Weights of a small transformer language model: 4277 steps.
Each number is 500 + 40 x the weight over its row's rms, rounded and kept within 0 to 999. Layers, rows and columns count from 0. Numbers have three digits each. The size before them is the row's rms in percent of the matrix's.

# down: layer 5 MLP down (transposed), 1536x768, rms 0.0333, rows 1005-1017, columns 256-511
# up: layer 5 MLP up, 1536x768, rms 0.0332, rows 1006-1017, columns 256-511
down1005 099:489559502494436492529511513423596533490432524503492545507462499505460494485513455535550460520554530523489487548440502545514468457456474521492574477501465475487564572531508419519563502528493489485546431472450512494491469520504478548505487449522584481472487425435509491498541509397512507419514516527548446454510467492477504474423475468510493489487597489580563524527507513511574485472435466523503490485457490509533517458567474451512607522475523487490548512427455441571510521469468528481469524503518518516551456516477497533541405478499481500552490504537491448496511465514462515495446506473435458565510587454518438520561458503527455443420488538542463584515492534486466564516512492527519525506526504468425491516475477492544434493545429456561500520406509521490541549486411451
up1006 096:463482447506581462520534478574513461479532497460535536505509486412484563453582537534545476380502532501500530454556538512458461468544463501516482518496515462552530492491559460518516452427463501481542444477530596498472488509523499517498545483509547526424562494553487504574482485499473530447578510525508492549488533500517493456561479529492562416430496419472478561521498550385533511465391469506521471494520494435503507543470506422362468576524477527508512514500527509452558512504515514465495535448472539480499523477490527558551550476491478459466578492544489459506584569533499400455473437486461528537575517466502526505529469484499470480459525554513520482453493522485463561520510454521477517557529485461568469496493517536491501512501445466550503498554487478501457483439460525
down1006 100:532477472490544502578544426464512544534512476450508463415555478475559446443458475457524456575450487555500513437447452412502548434562451449432481518573561515542450505467528514555476500501429481455486524487504488522520481526484550476486436503534562545517476511482550554432435494525596476523443498478526514515496463509475523464571545477484481448481501501538484517471553481531450443464451472529508468522566515492479463490485527559475481475475530494519490534511509488507496540496545476479435464493534475433477535490436526441514447559492440507522509495465550475537430500534498524469456465458473515491463484468494536474499423497435565541463473467481510536498478536482498546484459493554478507501453499454479479565510517477539502517536480563490501442486495524542496515452495484
up1007 098:563486556490513452543536484549512483522522483463516478485507568438503475495439490529476525478477480514450501492473511516503480469545471537551479505479528486471486463503507462460485567490516474498485553489521438480522477546521467487526475478546487540489485515494473460458554439495420524454428498442472530537513584517519502515506604467526418439483439381536496562594460480497521523502449443460475547494495548422458585481464426477474552402538450512481466533498498507453516499476524498483545498548533492541463493533580564470482560522544506441498512494490515512472497514473524459492490501420516540498517504530425532453553489491533519545479414525514523509443547479584556490423496508492492488412487510455485465490558537493483513532485543521414630455496478464486504572512468440
down1007 096:478520524489547494531588522499538468529486455438552503514491516487555460508489534470420426547495483510460519512463453512513476487409574519522489549465539473492490446518444542552494513480493586465425484434430496537483484576484471490500507505553528444538440487561529444509515507492494525491501433494427532477548482460505490481482513438453534510549517522560586455521560434529460362515522451447541541475530488438459423521445480493543523423474493547469529535527525516473490500537432507555511505449491512470541561458471570509543592499468497534526553520511487461449519448434492463520546485559499488526468519516633498581494444397554479517484408460498444435416538539477505507492469459506469489540472522463555506506544486474479506504530463547578482441442565497441506529471468495
up1008 103:527470549525488467465430532411503509523472494510541507446512459539549463510430486459503515482557484467509516492406498431439417417558526500493441471489509497494428496499486463549505520505379444525579482488506493434466597531478519552506548469574562477474586497499483438478478527499486454459402447484497471492509478490527455559476508572473500431473467543491516546491570473504476426472528515521461475406479488432467514499529518496528548506541524423521494553501486454527526538448527540501455533520447552491522423559450551517458493494491491479491500577420516460494476479489442519469483541498469449504464532531510471524454578439405475499528510530492480506479520513493507452488586462606524421531459446497491586575476444514489497519502488491443494413495498633499413463448522448
down1008 111:398438521515511515568498527518513470569522457490503487495486514490550497495465457518551430487535513486482550505461491458416500456497497488506483478520503486523513487491518519551415518515533411518524533525515441531504463516465456581483471562487524512477500481518405492614495595480545462426422483443582553575518464443462485489493468465470583485450532498508534411490398471452541444546526501491416464531527485479517488508543516531500546517468473499527562422483482474435575501454515531491522463411565494440539438549511527523553459550545432495519494519542567480445496453541451548446509527435449463538497478492474470532498468549487467459525510414537514445527470502460461536486498505516477474497507430514452498527536491483520488516532522428566505458479485525465504450469466486
up1009 103:527509427505504430535485431513506464522456534477527494498496534448494598468480552492481462494521549445519461479475473539495466503521492477466507574469478565473497501489539474468500487503571472471514476521464572488493489494508526562502504480536559514472507563498528556525503504468486469539470581478503520502400492507473516500518493515443483455481516541453419498531486493404439534544562514495503483521480451435456597521526523470446499506486487468517556498509458500533541500435483464512506450557431503524469533554472454466508443563497516512438558445526437510547531493488491473545506444562509478513621499450567446484436578539440541551525500548424544449450492507490497433500506499437484546411434491534465489498409476497521574452549419451513483494468551496500509491492451467
down1009 102:469476480472543549528444490399421443509553461521429515501400477451496527444588488452532461537548532502447501555441579512516496523463473486462471435517486536461531524521506442538504452523501504464567514527506418499496480479442540471519531450460516528526534486458481551465507510451458437518459557489488498435512481514463497500488505471481534529484464481523524472480446433513452487506445483445551457541466491586487583541507476584486468525520468469536507498474512486545508469445514485456500451588515474540488514554462526541493479475399435522506498516467520497466441546484551458474490428433448478483600497511479418491451540589469523447550540461476448506524445474475401466565473482522534434476482530546496521497568493548464476551518368490482421488507539562480516530552483447
up1010 102:470553529436488505530426444470493524453503516560520514524534433474429447488444500489528571474490520488501448509411468512498644414512469479461537486512480492528518476401513521501549496472545595528552441495492451506516585481499466563545539510544511451559504514521468499444481493489526487473502488462552491539456508546548496471420463497508429451589512490506488564508506481384467476469433440468487495581498470576456490449497492445564509566484514515391552470499546537560472493478516501473470555507467490521533488479477476532487497507479466464472459455503452471491489470565517453542462538517522477515554567587465510501454478491473522529442512466463479485444546382530485567508556456489509497543505537494441465465512465509495479467459471491471488487557485419494495486548470496
down1010 090:490536580537511505526417567468534447480473485529503477552515558478530487484570557591513505445555475511472548521417529492554506423468528501542450538512559522452541523530466499437515467504522505543513521405595471499450440578540492505519530580432526502462576433460501475585541448461559520589443533524472477423506553474501540520512505436513500505490488473460570490452582505522537510591558437499514527457475491477501493560482534560472481523530510561444435481518529495421520475494487538557506487535510497495542512567562510532466487512466545570500560513515485495454480520494541514516521520465515544484385497531565505490489551440444466493457546540580539495512460526513393458506460510500470459513440521462550467527467515484509448506453561532538433562462470575509494478434534434
up1011 111:469435465485481512436550494535507493417451451459561462459466496558503464492460522422516463532499466491542417582565551434472424449553441489457408493520474519500503537549532509499487459522448466473524469457520495462567490549548546499556454464477538508546576477499487464489458451511492472500517448576531476528493486456568513559584556504470424564492404495534482463610551503591446504460494481550458422512498482495438491464441488575475548429523482518410513504476455449513423477509463496497447488532513595562509474472518510401517460494563604469504498449550485457554498531498485449500470500566479552503412523525558478543428519523425507489544505509451498460476479516515527488489485501428466464456460446458515578544501491511482572485485551495448546453523465480601477460481580576
down1011 116:503445460488453463493523525571443443475530442558507454457510479496471485426554590493503517482490515496498512509529550508540500474528423503420530556532544504502530554538532503488413545459467546468553478487465435473537424605484543578535453534430583534535480467512465561478438427517556490455493508473517507518530551513517456534545533525495507463487489443501403466517555489520493529534511438484544488477478505480511514511421500465556504524502498539456539486462470497548422501538497427504525543507447500534551536455527454483505472473424623478543534510473529510517487487524480427514517570531505487491456519512608512574469550550513477477531543458474515510466533500516463556501459519533526464491509410513503483506521421512555482508486545489547528553553550481484498451503516481
up1012 099:560550500450475491545506493505520514527539465513464465561473505499518485530510495529470512500448506495576460483506509528506522570456498465513489458459526480513529476503494446524446490573525514485448514475501540531455540547498460495485502504464462504462557549521467531526486530521489573511483551441522518469460459534511461439518508479462452409474608474475530546555444498547520450483500507466513563498537429474472532527498618469524471505464528511562471499559511427585519464474475486469483514471469527450420483510495483511477527528429523537466468484462460532463519468470513504504546509507414486425508536422568484433475491487525575543491499451547465486485497413510488438469570540424488515509562465457509523421548451523474530571495484501515461447520478487505486473493530526
down1012 101:542375546512488483465545522603407491440483499525495523454509437509469506512527544563503503541485542496530531445532502526482529433460546510493455508462451502472461461445467529439444554504467467447443452570529483515506447449462427567517543495563468504477507485493488595495581450532473506537574578506499486519555501448522551526530504503518479494503502463505535475480566503454528492568557501483527488416472549521557471483456413512519471463504492486450499468504548518487544492495543426504510558529522455514486527512440479530460479553503472542521498513512463492533496452508469492530513481507500484495492472528498545536482547510429545465505449497511424513505489479432642450543475516538462491452543485554549508484420526551521497506489542587508586526477524484453515557453465509
up1013 094:500536485422456537408515501468526535491514529547548531516446466545439505448548571544423524457500544467467491458470509507483455513367535510433551530476491459468511452473534522512521475432472533496517554452498411497532550492466530484516486446543494446510539479453485479493436459563522519515528456488468448518503587525420502503486557450508436478501467522639511523524504516427507529467450507440506435443495517492533526533513475483511519509581521479467476506509461500467515488467502478484614493573501467481521448491415450523465436522469413484525459560463494517444554485595535509525557484519479508523577435478420565480508524507499462550416501495427499548477504530467516473452472534532472446494516537458507540538492476528452527537458474444484495586505529500500506540472473512
down1013 091:537461534484466496572462554634513497522495406441484545511590506485517516542481450435488434569511584486508514543549476470533527450507442522418454494487499472578491562542427525470462499516532431569545475469488504476463473509532498467578525538442425595509454507482505450556491563448438504419488499429607523469563464476552474561473579462549610569482491515462508498518620536520527485554522501487483437501520486480497535510496455504451477513461571513430484507537580474525532494485529494586537502507562481504455534532542490509518533470457546481501546454467527495512464529438516484471484476424464509501461510534514476433520505448541521486492558447562565425479530468462429479543463559508502415510462502516523470533481457522465512547546511524520403539479498466489507410536508429
up1014 107:471570519490520458521579488511477434582487510476503513521505491459495560486447483441457537495513490435497512507538456512558470494470518490477490518553542539554543525495480484473469479492515483507541526553467533491500478545454551565504474541505413453455517423484628465527533521453461522578452409539472521533550465550546489474527576518483508496509514443579511472463549523441491445524517414475459481434468483501496517435537536460486498450511439485434479456530504502594505516535517415469496494573539455496478532449506548576481456454488515524539474425451472487585437539507492439486549526469482481559498468472486488564509472515528534503560500561533529547567443466489534533581454507480441523487483477474389496501520558526431504464427563565478407454440493542527542492518481544
down1014 099:524499518449513501520602518530455477557569546500529493454432457503474588475581507462500468551543516450492513437442487512546581539462494541468495441500437528482533502464507510551513457561526473417500537485527533489472494489505565544522420530499501490488450429553533491527543484489451515508420497534501519521535430534499502518465471543491547504503495444529477526463561444413531504504485465497470513476538471543506518527492450528557560544550456503438447505540416515602552463496519483468501490533530553505479466478459525533513451457479563496497529459526503566494441547551512519449545506503485646510444501570505486503457431459443504493573530481505508485465508506551510492515505542493495590502520537517487478511548533494473473437576463535416465488503548542511509472487541502
up1015 107:485528501498438563491467600498543496497466544505484494503555478530541523504487490433437539529512456526476531483501529494548514548449482549448497466433450559487487500570537508469523503546463567517500492467526468556509486534594557497465511475505465426477532502464528498504443501522495456454503482501553557455516399498471476421526515541508418531529488501503487508499469514454457468539525485508492412511478445487455495496511545506491502487512519425491447447558458569511517524577487506477530524618500514524513502483445465513485404501437495485508470511434458462450504535488531591407530453525565480521426443519489520474497454538577537425549497526472488568565552507511522530526508438505439456502487488562519520357578471491538453481534541598519522477495477491490487486496513578
down1015 108:424527435467488460425504490549553419468482545512528541390486556521514519514490517472543505517545476597536512471495547504513480542492497532503444505477461453443529474507600438532489518488490579566486513487547563535471450428562478525507540492443455454475582525519539509524557401475517581427500532489470556507430505518553499474487511485482523591437502470480521521553491433488442545527513523531535520601551524550543514567418474508454471546527489485537442499524454424483412515455477480455510502479485558476468481585496523459466489413505471525444547547426523524527491476462502555393514471521483494475513411468489549530523561546520492490504489432520463543483510488456557496550507437517435465522493582515533556469481511490478486541475468549496501460519523482540458501532404483
up1016 103:474549490507510557516500478506514521479525499505537606415516444517525436511507427544471517500483431544397544480481442542483554519523527424451521455485543451496458521550454468464503558517507518529514482559505563487506511471509460505512531518372455551508517510498599521462504466552532485567512500483490563536484555527478469496508532473540509556457534505486463482513550483561530560439484579478434492469548548455452481534597480545413528420495493485475485544436486474473485480481501450497530523502419527478467510543559527518492464525562466453548500471517447498470496508465501457410453522477611486452484514537526495461523528443546457505525523568492495578505547537506531587439500448409487505542449492553424522500533460535501512509523515446524510498548491523473477452525505508
down1016 099:487494538593445469473499493519421576447507519550458491418522511561458520457527490519470580521479480538561472493469457510476494461570508479489501532534494494424523523552488525571429493513537473527471562523460478488445515495500519466575481472470477570540464493506516486566449443435519545566589431449468467523525504524543461456549559500561500512458466426528446529516545507454471408474571452450539550469626480524533497514431538538437407587495469510514458547527433449509517495506429534506474476449480445487552498482530513475467483480510475473488488516512481537485441473500588503512508530518502486591546483476541475471450453536542486558514517485468550498495467491499460489516531477482491479524489459595464528557509502573518466534508489467543487488452489420532463564505467433
up1017 100:568460453514436549559508525493476425440541512520604494470519530534498489563498480518486527535457510490442533509489499482561517493522446459475433484450549578542406469559582504556535497475431490498522478511524500471590462513557464466502496500457481541508590481544561490469531406483508547516465539519532540475495536548542563516433496537531445493472485490529533443515522480523406506553452479480500499397506533479492550483485559458477603558556480484564478501428452484542502542532431508449457525519459493607501481498504445466463495430531545428563490575497457614517504529494506513505506461484502507551461478546572562454483495455504453473518557532451519472444440517482545521510492466570531494487457415497540460544500464463466449539487470494395602510510477422583513441431600527
down1017 093:517468594530521434531522508475410426485523464511498483572489436475530478476474473496426466506476518463560478530553441548527539470452517524527509471520539556447569505535479464485435511492525509496476467468494545528474518534434553517534434555553485513479474408473517550491505525481499517480444486507476472499445440451481593525494475518510537457471428436560491471521465571470526471502418484476510485562428470519466498474501522489468539545536489551468546523494461566530435421479525427550480446433575462480477538547522478502473531440462533512507483533514508495504459516510469507541508535439468474552534483448545577539593555509518479542547496568468530432461471475514517532464524499518446468498456516499425483507556461477509407564495545502449497441505546518427500513525500558